{
  "norm_eps": 1e-06,
  "positions": "rope",
  "rope_base": 10000.0,
  "attn_scale": 0.177,
  "parallel_block": false,
  "init_std_o": 0.0,
  "init_std_up": 0.0206,
  "optimizer": "soap_variant",
  "lr": 0.00636,
  "lr_head": 0.00906,
  "seq_len": 1024,
  "doc_mask": true
}
Each number is 128 + 32 x the weight over its row's rms, rounded and kept within 0 to 255. Layers, rows and columns count from 0. Numbers have three digits each. The size before them is the row's rms in percent of the matrix's.

# layer 2 attention output (transposed), 128x128, rms 0.157, rows 105-127, columns 0-63
098:157113141097106152152170104126122142173135153077169104150064147104117098166094155101194145144078144085111109141172104146087126089132121093086122126154139158156051103109111141079122126126082174
109:133128083111186141105080107136138063116124138121099153143110109171148144099131117175105134137111153133162129151069092159152171101123118171156105066143111131156115212023125109079090092162112111
106:184073097084056145193116153144150143061113142171153119118137131135066136123103121138104150164119110133116142152144132165134100166136151145152106106168188162102130145139154117123136104140053153
108:099151130108144121148103096114104165149117126162098194178103101091099085102152158206120153153110122166075138123133175119134121084069151129116132135162109105200116062098168086158144098125141157
118:132163136099097155133124131175161154164080142149167146118123166123140131128136158114168124098102147098151143189122071187158151120147160101085109102134152167134161159136154170098133126140139091
113:157120152123179107085116088138071035166133143110106189165065094163127073080103130148182088146170131088090145159128123128116116106141104148125076125146144153153118119101107168118119123089142107
099:145144101117169064172112133124127125116092146138158135125112104119151126197136120098121142159095096067160142096064089115183128133185090163187189190112187144096157162116071134154207126155160143
108:210102083121124100155176105158140157160126078119107134158126095186094171095081041140149140108127177113109135123168121157101138100098153060115171142153089088102079068114072061186137119124091109
101:126099107130179105171091104044123105120106172133122146184179123153156094153080145108133133148144135097169141148098095197113075153120130166133112139134094154079190163096112092134137117139125131
108:158161147158108135107079137129112111075149159199153146125129148107053136139065080118128095088131170038131130163136174084186093089120131150170145189088161108124096130144129131076133129100134079
116:118049052111166144123132136132114144087135168140152103090126173136092092116132163133159209156123182095078121120062098107157156082109143090180131150132120183129106144115107129124154174112124009
105:127174209112173186114133107097112146169142158171110177200106127121131165087141141129128138108118113150135099102075138108162167119128137141139113094095147160117160163063103140062105173131119117
108:133117133090167169098150100141143188183122147070132128132183095116131138092109122128081134093066162138121196114175151130106117107139130118157093121091099110184145103148106139120084076123119083
109:103116138125153048152100147123134102158170152123106118092129093179159107163107091115122178184073102157133085084169093137110193148124178168117145091093211139085120161149106129066095137161131130
107:175129115129169141224108165157154135167183161130085092173120225112073103064166106125098120152159128118174124149109135089160064192099117107159129183137109156124096088132180161184112151149092141
112:116182063137082161137125158074086095078147162112188133104095186124158140124087049108090092145168083073137130092133126126200077098098155122104107155121129123170156105176133162128112079132126106
108:144119092108100137126148155116130156119117150096131122091140119116131086091076121174146088143096192127135177138186155144086135170059085134099146143117152094134082094071167177161207109177080144
108:130114099093087182067119116130171124156121095159090188146165160119103121111153124102088147084110135096148192089114069037170189113105112147143076200143159154102109106142056152118107138154144108
098:095135105103110039126133154121176136091081134133177127106093087078111143149173121158162148128107109108091108161139107091147121100136103169083163084102184174116130058144166103085167158070145083
115:127151147147164103131146081162141086086111100154123176126168149128140206151177099058113101127153114139153062130086140100135139094060104177115151129144116083079117110075095129115113076058134091
102:098148168149182117094083130102123111186131092114121102079108110128131121119077135109146149191077138108149099179078139144140092157135109101157114153142158118144080089100098155169108163094151100
099:090120178097131135157112075118158154141141139156140119134138185092062197120124097149158070176113132126108077175076196145119120100135121098107088112144175124133079093136114128118123067143150107
107:146133106126095160130172110153134104058115096101116158126135110134144137109210104119069154176120073183113117122134145081160131223066164070165119113149116151102134137096127143164124135128143118
# layer 2 attention value, 128x128, rms 0.18, rows 106-127, columns 0-63
122:070142079110204135130132097110128145110126087128104112142135147158163047125165142129160151118164120104117128135152130136124112121125097091182109125078142074183094110159133096117140111106156148
110:123124140142121107126126138159145142097125167199103114091139130091108163193135177041081092113095180100129132143157137146129164120087098079096176071160124116090140075115101140180073187141167102
116:111127127159085076105139050083084128094140154091092064097186106166110122131174096082113139126136137061073126131138097120157102155185120127148083127102139138070174192075086097124124159154117143
155:181056126070141134121148190117127151147086114155181150139143162100095130125154069218127101150095120088094150108142178074120122070150079150086147161127167141068144114099087122142140100106117139
123:110124114130140166119152139085168132101077156049160145149161142132079111098180149099138079114140110083182164113088205096144106079166150130132070169120160170140093140113118134107202125085167163
104:072128152081144168120087126128104190138122161114146168143116055130137131162137110147124134095163104101158096124105175104139199048101068157119149164118163134118167101165153107102128185096127121
119:080147155166123085126105066130106166127152131121094131135118102142146101140140112096117146146158163132100169119062099169137155127086129092158125105160177140162117124047184123131153078186131167
118:090124107179131148120071105177135111107107098172113141151124119092187100102143159072153173070182066090125138138131145132132182135129059161095121118154147106117114084133096142137103102074134109
120:146107099089174140149142147125106122135146130098113160084129128095130115111101199159162099116214086171183161145183123141145190161131189077119094114085124202136174049118139117157195157098169139
136:168142081059135147142138155105111063189106110138171253141083134080124119094177121153168131164194106117103120154172097101092193084110152132143100136110149114128134143150125116194132127140099110
110:140203084188169160120093118109191101137061128191110179107101117201126062074174145146208154138134115126091101127164136109106114122130084144152114138096076107129113114146170121129144115122134129
124:103133103165117180122156040134159126067142075095127145077102155125166126137172078128098140127103118111116114074074144176136124130071133134021128111115127120080101120165169116115138089160188146
116:106149164133157135105105151196124123112114131144133083146179094135160219120100149063119157065159159151167184136141162137152116103145115150145169087111130106128079142154144068119074125093140104
118:091084130118047113206112102128149087161130178097105145057132131157102122179129125123056079137079173125193092138150147133118106123128132133149084071144138136091074095157099157136127096149161109
127:181083088074139189106121168220140146123166134136078157092057113182090161125106157131120145107173138138155179068178108067132183152126145119090049134157110170137136118156179136155145148105095110
113:121127158127096104168128060145153102115107139112149116084126143108143166125110123144091171149090174111051132127149098079139108083126118126126145044126151039117149123103135117135097114154168178
127:126183101076129166145121062146145109133136140144180160155066142142128067177139141171139164148162086139125148126185093091143129155132103125145099134144156128162070120129151130137129126167119123
114:137136166119108129101130145102153127134099140125120032205107032122142133099104140085148178144147114161126144118176120117124198118128127108154129119082064144127192111155086138103074097078107047
142:116111124114163115113134093160050126146106159060135108151159103159143069143144117135177175101150106106109112133140087114107109140163128089152109139136125111189156186103115147071078190175167094
107:096127148117092077156090160181095150092091180113151175174151092082156108176147150114094085107134137166175115082108118125136078135152106183184106117100146119147201146201075138102097145123115115
109:098151097080196083124124110138062172108150139168170115170103158153179114094062144147113131127121186133172147109152128159217144172115141081134085099129095158138183147083092102141104188101183158
122:101134126095070151132123124117148108116125158131105104150118063144097119143164143087139164127117160157131088163118107089120099255083122105151102175169112085129060149092157134148136132159085066
# layer 2 MLP gate, 320x128, rms 0.166, rows 0-56, columns 0-63
118:175165114083090080113155129142114163122114183085136155117136081112174111113141197056117089072153045129141181097171104158107132113174047154108114169141164111164149202149109196106111131085126118
110:091089107103156183126186176097121164103120125131142139183134127122143174175150143141137131123132134182138109127138142126090115139112134121099132117157093169171074145132148101104144166122117106
109:114114128150109161226109158113156125126111122096130103091109176115147120127136114213138195099134177044128127125082095099127207113139223075146153157125110088124134142099131114170093139100161103
086:187110100133108114108149182149069149096096155121148155118181095132139085133155118180168151185139090106148112137094141197104139145150149198097125131165126105139151125115097133128094146168111153
078:152082106060112102099152155136171115065126119126135116107104118135108137127168162097082182164133143172101106122110141121138090186116188116143144086105154113089136130096108192106183186108146143
107:097149126078152139119156150120138163136088069116136129155127151124134095126134135070088096140112167167138129099150138156127145117191122117142068141086171183194135084151139088122142113130113175
104:164136110132130125162138101136125090130082186085091139156097114116112113158123131065107140080136131126091154102181123161087145088115090101105166116123147155139158139149115087078095107154067120
137:075100138180129072140027051126133134139124092148120086117102104119085078125128097125146124163142178124130115153092130103126169127151121185059161114126125125073087092173151104161177139151120078
103:147098176152127132096136120077141112158113139073112129088158169114189126196107137121103109150109125158078149193130148081093106147102117128109107131105096080187155086166147174117162118129146091
099:140083188130144095103084122124055118102155093135163135118122167130133191124165181134120085161176104149177158099103150121127122100177119149120104135132128187152096142077134112094127110132114095
076:138149143157108154162059106103088183152101136168121143162117134101155099119047109099129083144071177076110148118102141136159167174101065167160127148094177126107129112096131117120108151123184171
104:138111174097163163177132167174146145096138069105165108096116152134154154167108144154146097097123130075167146060131101124135135129211119103120104122138132192166137074113182095179130112085138173
093:145091085118080162122147189127081118092195170061127086102088170118143070145131110121121129164167175104111105108087116122129126106143127194160152155127146124142112142122130118098154116133154161
108:136167178104122146152129117123155108170107102139092149170096126097157129108120202103095132090102102110159144123134209164145115147171118172129149085135099129132102067143124119098065199108131108
098:069190187084144176073102122094132122117111129103132138139163086112162172088139122165174169103117111129131132199119115131130095118111173147124172130079115107152174097120089173098126145108157126
079:141143149167119140081134118056143113084092105117121139082149123073150120123078136171163111155165121090098154136170160144182081128151125133085134181120144087173107135142151111134200111100105114
079:142172177133059144121182129135136130082153174117079143088138175153094155116146068157182131112125140111099125066146142101175111155115108149105181131110137161101138105090125143144091137142113114
107:159107120127110130070109150084147177107201078084091132114121085163118107141050125101128116126108150083079164138112143114073142127098105093127121107095199194094118111120137091108116128097141166
097:174168147109148143109158136170000139111156153106156135178083123127157171137111153090143110134184104145123164113068148166131091130110157171187100150137117206135143106062130073110142117160108176
123:173178120154164141130061124137140130134134166140118097141111064159179149126057161137130115099089130161106097142144104138149079189118091123129096161183123187151115078147172137116103132110128155
098:112150091177129128132129176130184184098165121141119128074068105140098127154187123087137171094159107127142169105088093090095084180080175122110144131122087202123123097162108111097180159132179091
110:130073181159093137170187086071144205175119084126161107106138142154119077168177183085132058120182177143107131121139112133110113188135112065120191146125176117122171137119164157146169105099079152
103:091055122047165112140136191172093126234107140184094113096184147149142148160125123115120141131155139117098114097096111051151085107159176139135133164167054148059127185134065126181113061108129185
118:120069142100124082102153164092155123123111115108156093131092141137196098110124131174105172102183146113152184218134155105095167070101147099169113117138175111119178068158137073090153164152168092
107:086096134103117179113167057136162134169123111095088113127140145136176091177156152082161164163148124120105160133116114109098191147139056106100130168119168164176110162132134110122111129195136075
085:141110162117187142079131165125143137144137193163079137085122137091085145134144127133102175173110134140186097175112120104145130066122101127172157169117147116126126120081107128079159128122116161
116:147094134151128113136096136068199171099142097139090127119113101107111137138123150061092112130085158179170147128140105129098187146144141061136173110150104079105163153128174103141245155133129098
096:084184109185084156081136084116123097137084104162098169140156048128106124154151152087179114069133170176147136053130141139136137120134120126131122145101085079148123097109115063161165154096153134
102:152170097136091090161104097134123087100161186105133107140113140121162193110092123110143085110102043092117064131123158100123091138101105164149076164088115113175132123109151126099144147124090203
101:128122154155120138153169050088168135147126130112107189129183149110091121076128102105103129073142166059083163164089100138094103000136116118143123149095151187151122083099105114131110127132070085
120:158122153097093090124146105183129076122085124063194179177109169166154107140099139143161070129110129055140110190139126045116150122146198141115146118168133115133147153155142163162095149117120140
077:109147114150108123090133125119158113130110070171100124131108104129137139093096126079073135098120143143080105134168197160069071126076085095136175127067115150152133085096126150149108151085111123
104:109191159165174100159120127134151155093143126176082157168173118145115145096121143139157151084088092138147081148173103140126101175085199099105140069135134125105128104062120098127144148109130139
080:117115128161179154140077095096133131126125175155051109133163163159124141121056111152174120135130150138194136117108104140154120115122094123127222154122127152128154115127137052082124082128119118
096:158161134098146117126115138178117094102104165112139063151071112078162114189147157105091102128122143144091110134144065168105129192121161159133116111169131124134117082154159168140092117075087105
092:107150124127056130136144098176170133059093125053156183128048147091208078125146123128185155176151150105110167095115148171118077137147065084120114158152144112122136128109104176138127141137123062
096:162112086138121120237138122101155071107169102142152142127069148123113120118155105145128180150156116136139190125152121142146120090092158162119134118133120132105113095123112093152093171133103131
073:101139116166148126082167126161132107147093136154118123119146155122125120156141181110138163121119090147126122103102094148149173108119110157092124142135138140089138203130161092080107074164080147
096:095142096085199094148100175127168120123172115095126102112126187139187098133183123155164170122171118160112083139091157134102143101113162090145075121140070115073174130121095172117096138132176095
102:109152184146108139098094068158091122067083153173168151139101123133130183121075126160110136183124133103168104142106111099124113121207128106113147108139152140084149092086039172135123185135141151
076:161142124127126143112138140173178080120154111124123103089118106177152147073120131137132090076116075118141142119191131113093134116083102084204087200084153108128058129140089140107141085103186111
061:091129112125127103110058175157134155134082115147100140148177123116138150088093151127074169138104134124095112120120185087115095137093170087087160131081114090140105134083125144156146136101160089
095:134106134096114178117144163150134107099101136167118124161166145133164112154094147112099212067106185162187156139124072156059107086141121107155137137090166134109210119091071078061108155151124122
091:111103103076161117111120151136160180130095154124129183068144150078105105127135066150102182168098126111125141148152118082104097058063133132149110149118175135079163145118146119114106114138106142
103:118110099087123100135132169066172179174092110165120159115060116188064164132087090102147167145114111182141137135134088127154156106090111118199112102096113163105107147118092129128125160113102105
083:112166203147159106144146133129055138197067115160126154168070116140152169128075119098170138117082123123067120144131123190115142130116119162133144087159091155147134137105091138122092118161134139
088:187163156117157058096120126075132172129143221149117148174135086109132103138072119152133079105109111122129177121154180119122135115123089128138068132122131156153110128151155123154098102188076118
099:137113104100155076119080111161156164052110123112128140129130137145179177097153085131138210137118118149140161146122135186105056098120136108162163092135145176127177139120075086116085155154110100
108:118107171157150156175215114155126124132148147091149156099126158100104102139206101143129141136153125097143130082089171122094113129132100097148149131108083125125158078129119090125114144142145165
099:152120156090122179197178163142114122155111151173125115150145146162063074180117121138123134138125131150121120168134098138089222093162055180139095086134086153125148095121141125129142114127135174
089:124135047154113111173191131129148164105065145091107115158129133086106140064148116150114116087197115100085119107119146129137135129120138161099136139051095135074169186108108110156098118148094115
074:165089160118120151115129185139151127132192125128125083127173254121138112057073140091105140097152133080165161119146099105139151086081097121129110160157088171074119125126128117100133078153101099
093:151097179121107157147177105161099145111132112086117113169125146087117125148178151084095138102148176109192125130166165122101079175096139158069074087124082141150139120113151057130098026200130143
116:169076076097119096128163145132153142146122083112118185084187106155170119095089144113156197098079199099159136166167098174055078110083144109124130082098158082106163173123110167162123134103131144
141:089129088130099136160109096163112130120147098149147126169119097092125122136196126128134083065117133093154161114092121123123181133144112148052093100117129190129139111195096102110129062121126168
121:163132168125144153090106109145074140173133132145134148177091129212145128111153212101114114133087174138127106222168108141079133138129137132089133099114132128132115080158108131101158115191136176
113:154120137129103096137121138089165101109089046104118164112077175180199146132147155135084114087203089132147132167154142130057113056105115124148123168130180155091110156111091142143114128153144115
# layer 2 MLP up, 320x128, rms 0.166, rows 0-55, columns 0-63
118:163105163133131082118102081090115098098119197070133166132149127136177142137166113093179060089115102109133168147105111163152180068206102139126143190147168118146101114138122158097162170112199075
104:148115149116123098164117069158120136179168132121121126063135141123114089088102144101087131159159180087155126149130124130164178116143177124159132131132151108073181115112107108152125097101086149
112:139119134139110137193096145144152129151124129129119100109100162095159110126146102195142182121137168084124126109085101086139205102133209081134168187116101128125134146087135147154061154117142119
085:164141090203156090177105121129106153080134110095109088182082139073184173144091072062154131195114073058133107088137154108134108153145150129104072127154142139111133129157151165085122129088102136
075:146114134108143083095100150058142130125129113118094121125127118148122152199119129090083173205169192112137119155129109162197100169172150098103131175111134119086122175098150200114147150130146078
105:138139140062122127125171129133161150111080079140117150153166163142110079153168143070101102101105158156116160088172141155147127108201128138160123114112151170196157144176125131095113114122117161
101:102082143107088112063142115151130119091129135111182188116093147080167156110168075118122154144073104102107155118108155069159111144119180125088113123151112100075126146179198223093133135098146111
132:156144191082107107141091097137187177075128150110109112162154105093157125106178142136156146156118167129104135048106200117147158147088044124139126086141175208075098145127141145121121162157135125
100:085130144134153078101063130095140174104142098123123072134148129103145084126142122134172131127140140145098124168195109173178132150136081133131162149153169101144142118180128089146142114148101083
098:150181092143122139146123100101206194175154168129120068116192063152081101107121112147114130132069151176112084182092114113158140129086129095108088097122164102094156090139138130156119149173090119
077:131067110169133144135080106128110204100127150125145197165189150107110150112107140147178124157144110155101117068137136152136130094150125115098139103088098100150162081111083175198110098128072167
126:111122133154153114171146135116147152092141107120185103094146078155165127199124136150163115083117121089120097107117095094134148115217096099096100157144142182148151106109166116156135135100113147
104:175136140212135125105141157093197139068163124154119137124136126099108092103168139066122148065170136113074115097105106093152112100127126121101132150125083107177080126104159105124154123099160124
100:106087129138162107100132144141076180068125168113142110099147130154123137159110064123139120175146162140111101159094055099097109113094098106154142147131168149103132133111111184128176035158088173
094:177128130114099153184177145121078070145159154165104081178150117151092115179150158122114130105165098161107134085088104126124176164128089140083155122158067086185128095093105096145147170117105165
079:080135115132143163126083138131154111130087149115109130174147117163139176124174076157113163110193104134117133145083124107115127167145152126079178059129095110139149140157174143076097172178175113
084:113187141159062094095095138181103138047156177127149095099121149098150117097132091115082128162146138093184184072177132142115120130107075157118094122081170122110130163118084156087114119070119120
095:162125124096112115073086132113111152096226073088090141102132089184165156130077091077164110089101154106105169119131145099099134131085109085091138107081211180111131125135124120083106164104166145
095:100102139194077112136131125142205156145113109177054161103207100080072093118123129112091148149120114181086083124141134118114164130161032122051126084112128081146097178158165166168085109109125100
102:133129111159122146137186133163154106145153159169179084102073204140119083186138152083092085149179109114150082108130179162182105134126138176139112110125086111125124126151173131137113130118123153
099:123084158063106139105096052086105073106156126108113114152206133104114107113142129194119099145094163154096092154174144118144173092149120091112144135153164076118138120118166069136133108114137161
112:151133207199116167120103105113120169132087107086074157133104092094133149088141127108164096135100109076068162158065149095065102176152108127082175147105168126122144110112137186085091140082141090
122:082086166109139119097062219188111166198095115178085131116145095120139165137168111153147104164156128152164188086086092030134089086158151142151153154100106134088126195156102180190114080162172168
110:111161162203118134143185150138071094153132143150140135096125132139039110144161114107162128107112129168109090066113065173124131157134128158135154115162078124116079152129114078132076087152105194
099:091115135122118165115158079141150105175124093098100128094097116165208072181149130059172170149158160141103135130070135087105216209128110129114158105136164131146153152175190121096071157122113049
099:183093085162090130146113181092129203109122046145146161116169153126108138071089136073117098074132095079148142128126190133174144168117123135091098166090117124133149137193152142131074151109121135
115:166092145197095060133092171048145182139112108147150095095110058104096115077131126092099130178069160153129190143140122165085117131148094134153157130127149092139188138167112127114202153136079169
094:154133162168129161154170107161157157066120165068175134100131213086147123124139131144107105158163144141197111069091138168083131109106166115178170118155138135118142171118127134082104093159107141
104:151070097144150134076201199132135183148129063166127155085148098121070038122172125137096179103164154137080206100165079119141152123125157135107195130148113125060112150167137129178112095122134059
104:099128118121127114117164044073135121170142175097114125097255142103090119118137104097105083112129111128140081153074107171137099074156068080137131156139126180126089074094138116152127106123104145
111:177110156139117127136109167122112125097064141118100111118170105095159124103136095166072166121089128170151140143087110133187127134108088070115159172155112082077127117102068094117100159138135145
076:161120153175134111110147162132107147173092179110157100153132138154139077171179138139124103183180133121157149112119076101161170134198130129098081155182130153137183182195129137096175122153140146
092:094142159157174111131107124140065115152140160143102089155132156128109126147145093146066030119118088127138150136091116131153169082151126106185130078084146127195128126090146148036163146130098102
099:121190108115173124157048148084164114117085145153050113176080094123197145150089148097114127097149143156168092118099110149140124172121120125122114143126093143169073097101128100116072130113091151
089:093089104153103140119141142062112133112088104074128175109181149168135176044143093142102127149073123164151133191148176100130148104133075093140109108144138080163125159099104108120174119140128150
102:117127135152161103061121186058127079162195156124076109094195138111110139062105114097121094114092145128114143210123133101084156135091154208131109101137099180112100119141136050088162129115141117
100:135150186126117116035142134174092181125089172110091091122179139143158121126121155080124066090117135095120116104109135133119134172155084085124116148122126138145138164120120162118167095127146131
085:117152114103100161106165108139104100122138170091123128116081134081139123175086133157118126157077108142116085115133110146130136092123193126103140122139095134111102119166166138106141101169114112
097:091130089142185121127104150156148101136152133094093126092173123115161120096153126142161172119172143142138084148093171125092143138127186092127086131165072116082163142132084160123073118120173106
107:122116072124128099128158140105141164174181070075121084113191100117120081119200109096155124064091141124087113141149145180124138120054127105140070149116099078177118142177194091139130076151102116
081:120061094122132098112156107169088131126085137112216115114184116121079059162150124142114131189142151162088156106112117146189155099159151144098129125195143110150158109164139104125151126113078167
060:140133108128108106127138056166130122110143125100138108126097127148063158075144116200159128110129133051086154125093115096117087087161143092113138169140116104079142143116114109137151139221084119
147:143136109130123201096157150181145148101116154110136122168167121096126135124139142152121124106182149136174147118090102148094132093122162161156156135114150127104133131135114077078098137135155123
093:109171147145126104105108138103176148086129169123125132115205138140135106104108137097071100089142109129164096170069146117110057091163134089129141117150180143087148156124116172123150120077180131
098:170141121148159077108135132108098172137105107123148165126104144132078150177110129077174094130121123168140155073124086102182162051166089176140102121164119166104143196106153124146180060147119137
076:087120125106168126104145101127124074151059130153177106139141096123151098113186151133142123129151133091116161140061116126114139136104190117106156127140122193050114119097150084100085148180100149
086:130104145103086205182164176202154111084158073130112141117092160136099078137129114091115124091118099144129150135099149162139157120151093169111128089156153086118111122129105141070063135086099090
093:112129102098121090118126109146162139109107104102083167111092175133182145127133099103155179146140125186134149128127121166097091081131153114162149107135122191123159116122080064102099177132138087
106:137105098052072114089116110191078103154169133077192136096102185134112107127191170075123095134123106142167141107161146135144118097178160133158159112147169068147157131169098156105078080094099162
102:152126144128138085157094106148089146129142134039116120115143179203122122146137148186137122132125145125138149169090129072146119118152111119100146096157107147128125124124151122048089101055107088
083:144117193116100143119162070122149125129176147152157178107114129093157174149192117114138152164085166097210155141061113091156138075092085144190118134101172093145095097156103141115094186166138115
083:162140145126130134119114118171121112129167132091105145184103141106162127146099158192160154211133109117093118115182133133123123112123213116154142138141082149140109153094102122130078118166163119
094:074171110153144118126142133166146140156070151152109112098104087156096103115100084081082122109103155185182119083109144135132082115118092128116095193168143149145186148162094087115123069075093185
117:128087049166158090162122154096164144160128078127128137125143095175183115156098143103158201079076149105140130187136113154036132114084212096077126091159086110121135128122091153144140132117097169
094:126121113154086104134132071201136155052130117187146110153097117118095116139183121076160087099163124094108147084117089156120136181105138127107121111139127100138119153191095112112202129111102135
119:099166163119182115128172141116135113205078135114115148152100107148140099138125187125161112136106138108102181172099114161094085078080181093134142131138081133147143101144149130096150160171113097
# layer 2 MLP down (transposed), 320x128, rms 0.157, rows 0-55, columns 0-63
112:178159135140147105131113147118126096098117152081126125162117112103179101162109178097135049146124112115118144111126056167170166129133066154096142190147145148147138196111100180118191132164118121
107:163086075114157058141102119180154123143140125092109162093141122151107098063123130108069151168123093109106137172164119128150158123099159138172118150147115126126165139094087092116099068194148165
103:151157099159186110053130113085151031119076115117134144142146099194135104118103086166151127154102070128159159115171140110092152117111100128080055097154138108113128178161115173177155108099111092
090:166156155095140118096101180089063139078166163085123117132080133153139190113115146110116073140082104146144091096086172152093151124138126131167067123148140077110138124146132153178096147051127107
082:114195134166099141121187128084102131157144157117182136189111128098103114155100117150161083111084197158154176163135170206143063130102105150096107097105153175128086115154101131094123152118182135
103:106161129099165189093128146128133146111117091130148169079123116165117154094140138112118079127126133080128101132135148115132190128124128146080092121121169133147142111134199112142086136176073118
097:097123130110141098115124124207148116119151056097111119118172114161221146129150083113148154200120127083163140061106096083115125103105132127094115106078148129139180177141110190129117055118167112
130:134128093115129151119182157144127116151193101107094159121119194127124117117121116127126102135115113107127142170180110178115097102133140093152094115118031077173195125105106152094120067134159138
102:161128124110143114156111115128151142153122082157142120116145106154130096143125220138125100163131115130155144131183155126193139159165162132122139116183189128123141101162096045152088077095155106
108:137074096142142147159174137125053149099183071065108118158105140137101139100165137146119098132184116141147126128131184125105164130143089132104139100087133084142106121052088114164069129132131110
085:155130162089138134139115146148125101125143122095167173115120172125106105137181203204130114090180083144098151125135120144131076108146147133147101097156123129102082136111140146101114161156176137
097:106098151131105159124142121139121160127156130145128138132121094199107142071105121108144116059104062177126132163101168131193120086198123055058118146119170115122051164148166142157107146119107123
101:125196184130138115067124168098215203137092139106100143105134129110068140178171138097111162106151108095133109113082196130087102094090141138057124119117115128150058151106157119139100070161132107
099:119136115137147111139143083203090126091140114142133072137131156131180141146145154094095079087183114091157182164129068073131123124125160103135172122107149094129072089130149142163136122123162193
104:101182140121172124086108081152175113103188079122128101132115127081064102100073078121133165099173077125131120180124100098131145113125139117085163100106188132134125126124144076106085081116141130
083:092100119116138132037164198154133134171134151097200184153143122119121127128109144134210144177113103071140110158134146090176094110081218143123165153165152137133181099172123136125137088137158159
087:108169200152166169081151095138126117140170132086107149126148124130093134106089164106129108094144118191156069090185120176105071154088159143144123125116153076160122204138172168099095086124171144
102:127137138112126100107164149067192200138094065116118162124125176234121102097064078139122084104120148071074124171143158110120142118149127132134159119110158128087179147173146130119127099056120153
106:116155116126157097100126112120096137199081127181102183111146125163142118056162146168111104118184157144122064105151118113112177185120123106148093131128180123123162159081091131128093144119120075
121:140081124143128143100169108115156135103108178108163124089146190149057074148125106112121153130133126097146134137110199135130124114191165205111118111084082077078159150148098085134106091154115120
095:120081182143190156154125130130144083152093113105096140171195146133104071176159159175078134116136125161180153177197142101116149104153146088126151160140092138118094108151125128132115095135117132
109:100122182153091145185134101082164183129072062121134080133092132143086124168156222095157050155132165109094113135117077123121119179097127133109119136089198106122156151165144180109157107143073160
106:154165098117090141190173059084170100071141134101162097118097158146093099165107137135104154065095127117130087170175183203119150162121148093140146115155137122182163085120138088066139188145078075
114:126031168089190145113121143178133123076155137127139091128099092173106154143133100074171156102130165144110140106099156175152129096078117179090121074125112153152081133148167205121126123182128166
102:149148118152139081111123077111160053149171121066147150140083068112108120179118172070128068131071118141122139141144125094081094102181133107137117109150096083139165179128171128119122143133080175
086:110103137147130133102134171149145118121104163139137115094113149125100186091192065128069164131129200121123150115145104122083107102131064114075136147113173129119097155096120162166172158117144115
108:143118155114130109137062197101151211145129110168144145172165088063141141151104098075093141107117098165165156108117117118136136165129106150086140063100191120095125136118138185117132171148128115
097:077216171195060112157145139155096117096159131150123124117131102094113092142153131098184177113147194143106151097144146182091113092127157110163154203092151099135103132105197047148207079128169122
098:133088038125130120057132172134150189147116091125095154127158144107077131134134104119116176104162163116134164063192095125153102152117150098094152154167140102077126184100138159079183093122102074
100:124173174158113139092113113115116115116140135154153137148088123159137052135104175164146110138110100175156092178163098116215148155169129089077104111188134106149172151151144091155130187123084149
104:100142073155159098145085112148114154179171087121144119086182089119167169137194183116121165116090088157143185107140101170142118127137099137135130120123197115101102118131077108151133139107178104
080:151109141149137095111106130148141160138163081110137101134163132167026109152086168096137137029121184082137126205120153131051141153127107133146178135086139158136117147117161092146118057138080137
094:155096138134136164104143137110148143185231143124117161146067177102152136105103143148152152061112127133127122157089170104143141157164140122112105165138144146145136132098119109154089115113146126
095:109188122172118098156131118083174128095119154195067110173084105076251077182143140108169163117149170130134104164120122130108135175129133121180095167124154127130116087095107108137167115083077128
100:132150176127110118160142130088123116081139057141110124197117134076174161126122180119124118109110163133154119110117189123131127145110201116153157119165184162116042113133146126109120148143107107
094:108172137101108081126116080153131140168169164121051124120161167134086094081175124111109169157066134163142065154115088131098100109157180163151107140133160084134158161155089095096097120090099135
096:161160095101123132137188071141099163126115122181142151147138156057141128131194161124147125106100136099177150131114133122088112122127150126159119117151137185055164047143130170127103049121124145
087:108184172080154145164152070135133085119126112108143143189093109101150119137108088153135123185161137141162078134112049087112143159086141157124133105131146113133121149152148108143163104165165112
099:131111175055093165074137117092151102123120171168170096066147170117113144124122091091171156128149157147103142172125113096120106193180119120107194087162158107126094119075148098156070150154086093
099:140162145139058096132124175127104082122145119142145140132068161160176126137133161149144097082104137149093164158097106088143093092150132154175132218120161143165107097119140140112108083161114071
093:049164146200120145090147079137141121158138150141136096129168141162182130104161145105159140091124161058083123131100134126080123172110095098145119086098149107178152143139154130092099160180068140
067:115122106142084158167058116129099076086104151125157142098178147140102125108154077168179107203076123107089129087080165128097118134136107159113158092109144141183170088146104097110074084098173095
126:149152126118135175160143143183187163115122173170145130132146096102115162113132149158075181145216123140167191100129115147151108113101138165162137166100107109207171133160094099119163127157152095
101:102158138114098151134125107033085110144155099100206134060123173085095121157149134108181077096122129147150193190132140147122119115158152116102069114157160102144126057186159118130137125096087170
104:168064109121165126146097081122072018119108145140128099146127113127148118111122132135155157105122108094086117144137129062069133093129166074161156154127122059112156162156150162140077191127151166
083:159134091131103130118147094139094145106160099157165069164111123119094100123127167097173076148144117102135145160156067116193137083093118194162161143103143157133148080134131122168184179129151155
088:161115113080113084175125083135109102100165133123106108110182118179123061121133096129070108126139108162154179057099146064069170156135173115110122122134141070105116113124124082073074123155113090
103:133136097096089125130154106162085162143101121135166111091130081104119129088156101132084123159121100160120134106120128182118110132165138098095058110101183119090082102121095165138165120044096103
111:096103134136101159152124102194075092169133092107162107103162144116102146142239131107119114143160089118155175079118143140138141084167140138163176114144155124162197099184082116141171111122150146
103:098117092109114173111206128111070126213186126124129127097124213165105071115144126091170160162097132168127085106163166123122170110118126120120133122105127121138101109143148090150140127156101166
089:165123143138113088092120132168101175076094110116130112132106142174145130131177163128130161143151142141091134111130197141181174149152187134121074097155122071144145152099149090111104120110109158
075:109127059085121144195100106134092106120144165141164148131120184117148161156113146176165110208149139084137151135192109135098090098146152148149125152129049188113097111150145150164181093183143126
101:106152163171145113120138116154162178145134098158109077119162109157139137103100067082106159159162113174134113110062157189114101132130115166157119150163159108090188165143134093156091124097096143
117:108150197105131106074065132162176133130087166130122178084154129156150116068116096091125087093113121123089092140137172143105166102128105111107150095190117126141119178144116097072063029142101124
114:183115141135173046102167105115176114116097135125119098139126129130080149126073183093150171168146121111132121133099133178115098139115140141220147095094091115120097134095124121148108168097085121
114:127174166115112146103174117119160146131164123121065129164085180180117114092194157116147132126155182134126139147149125154080131095112204102158099094121042139184174182126133071122225111159141164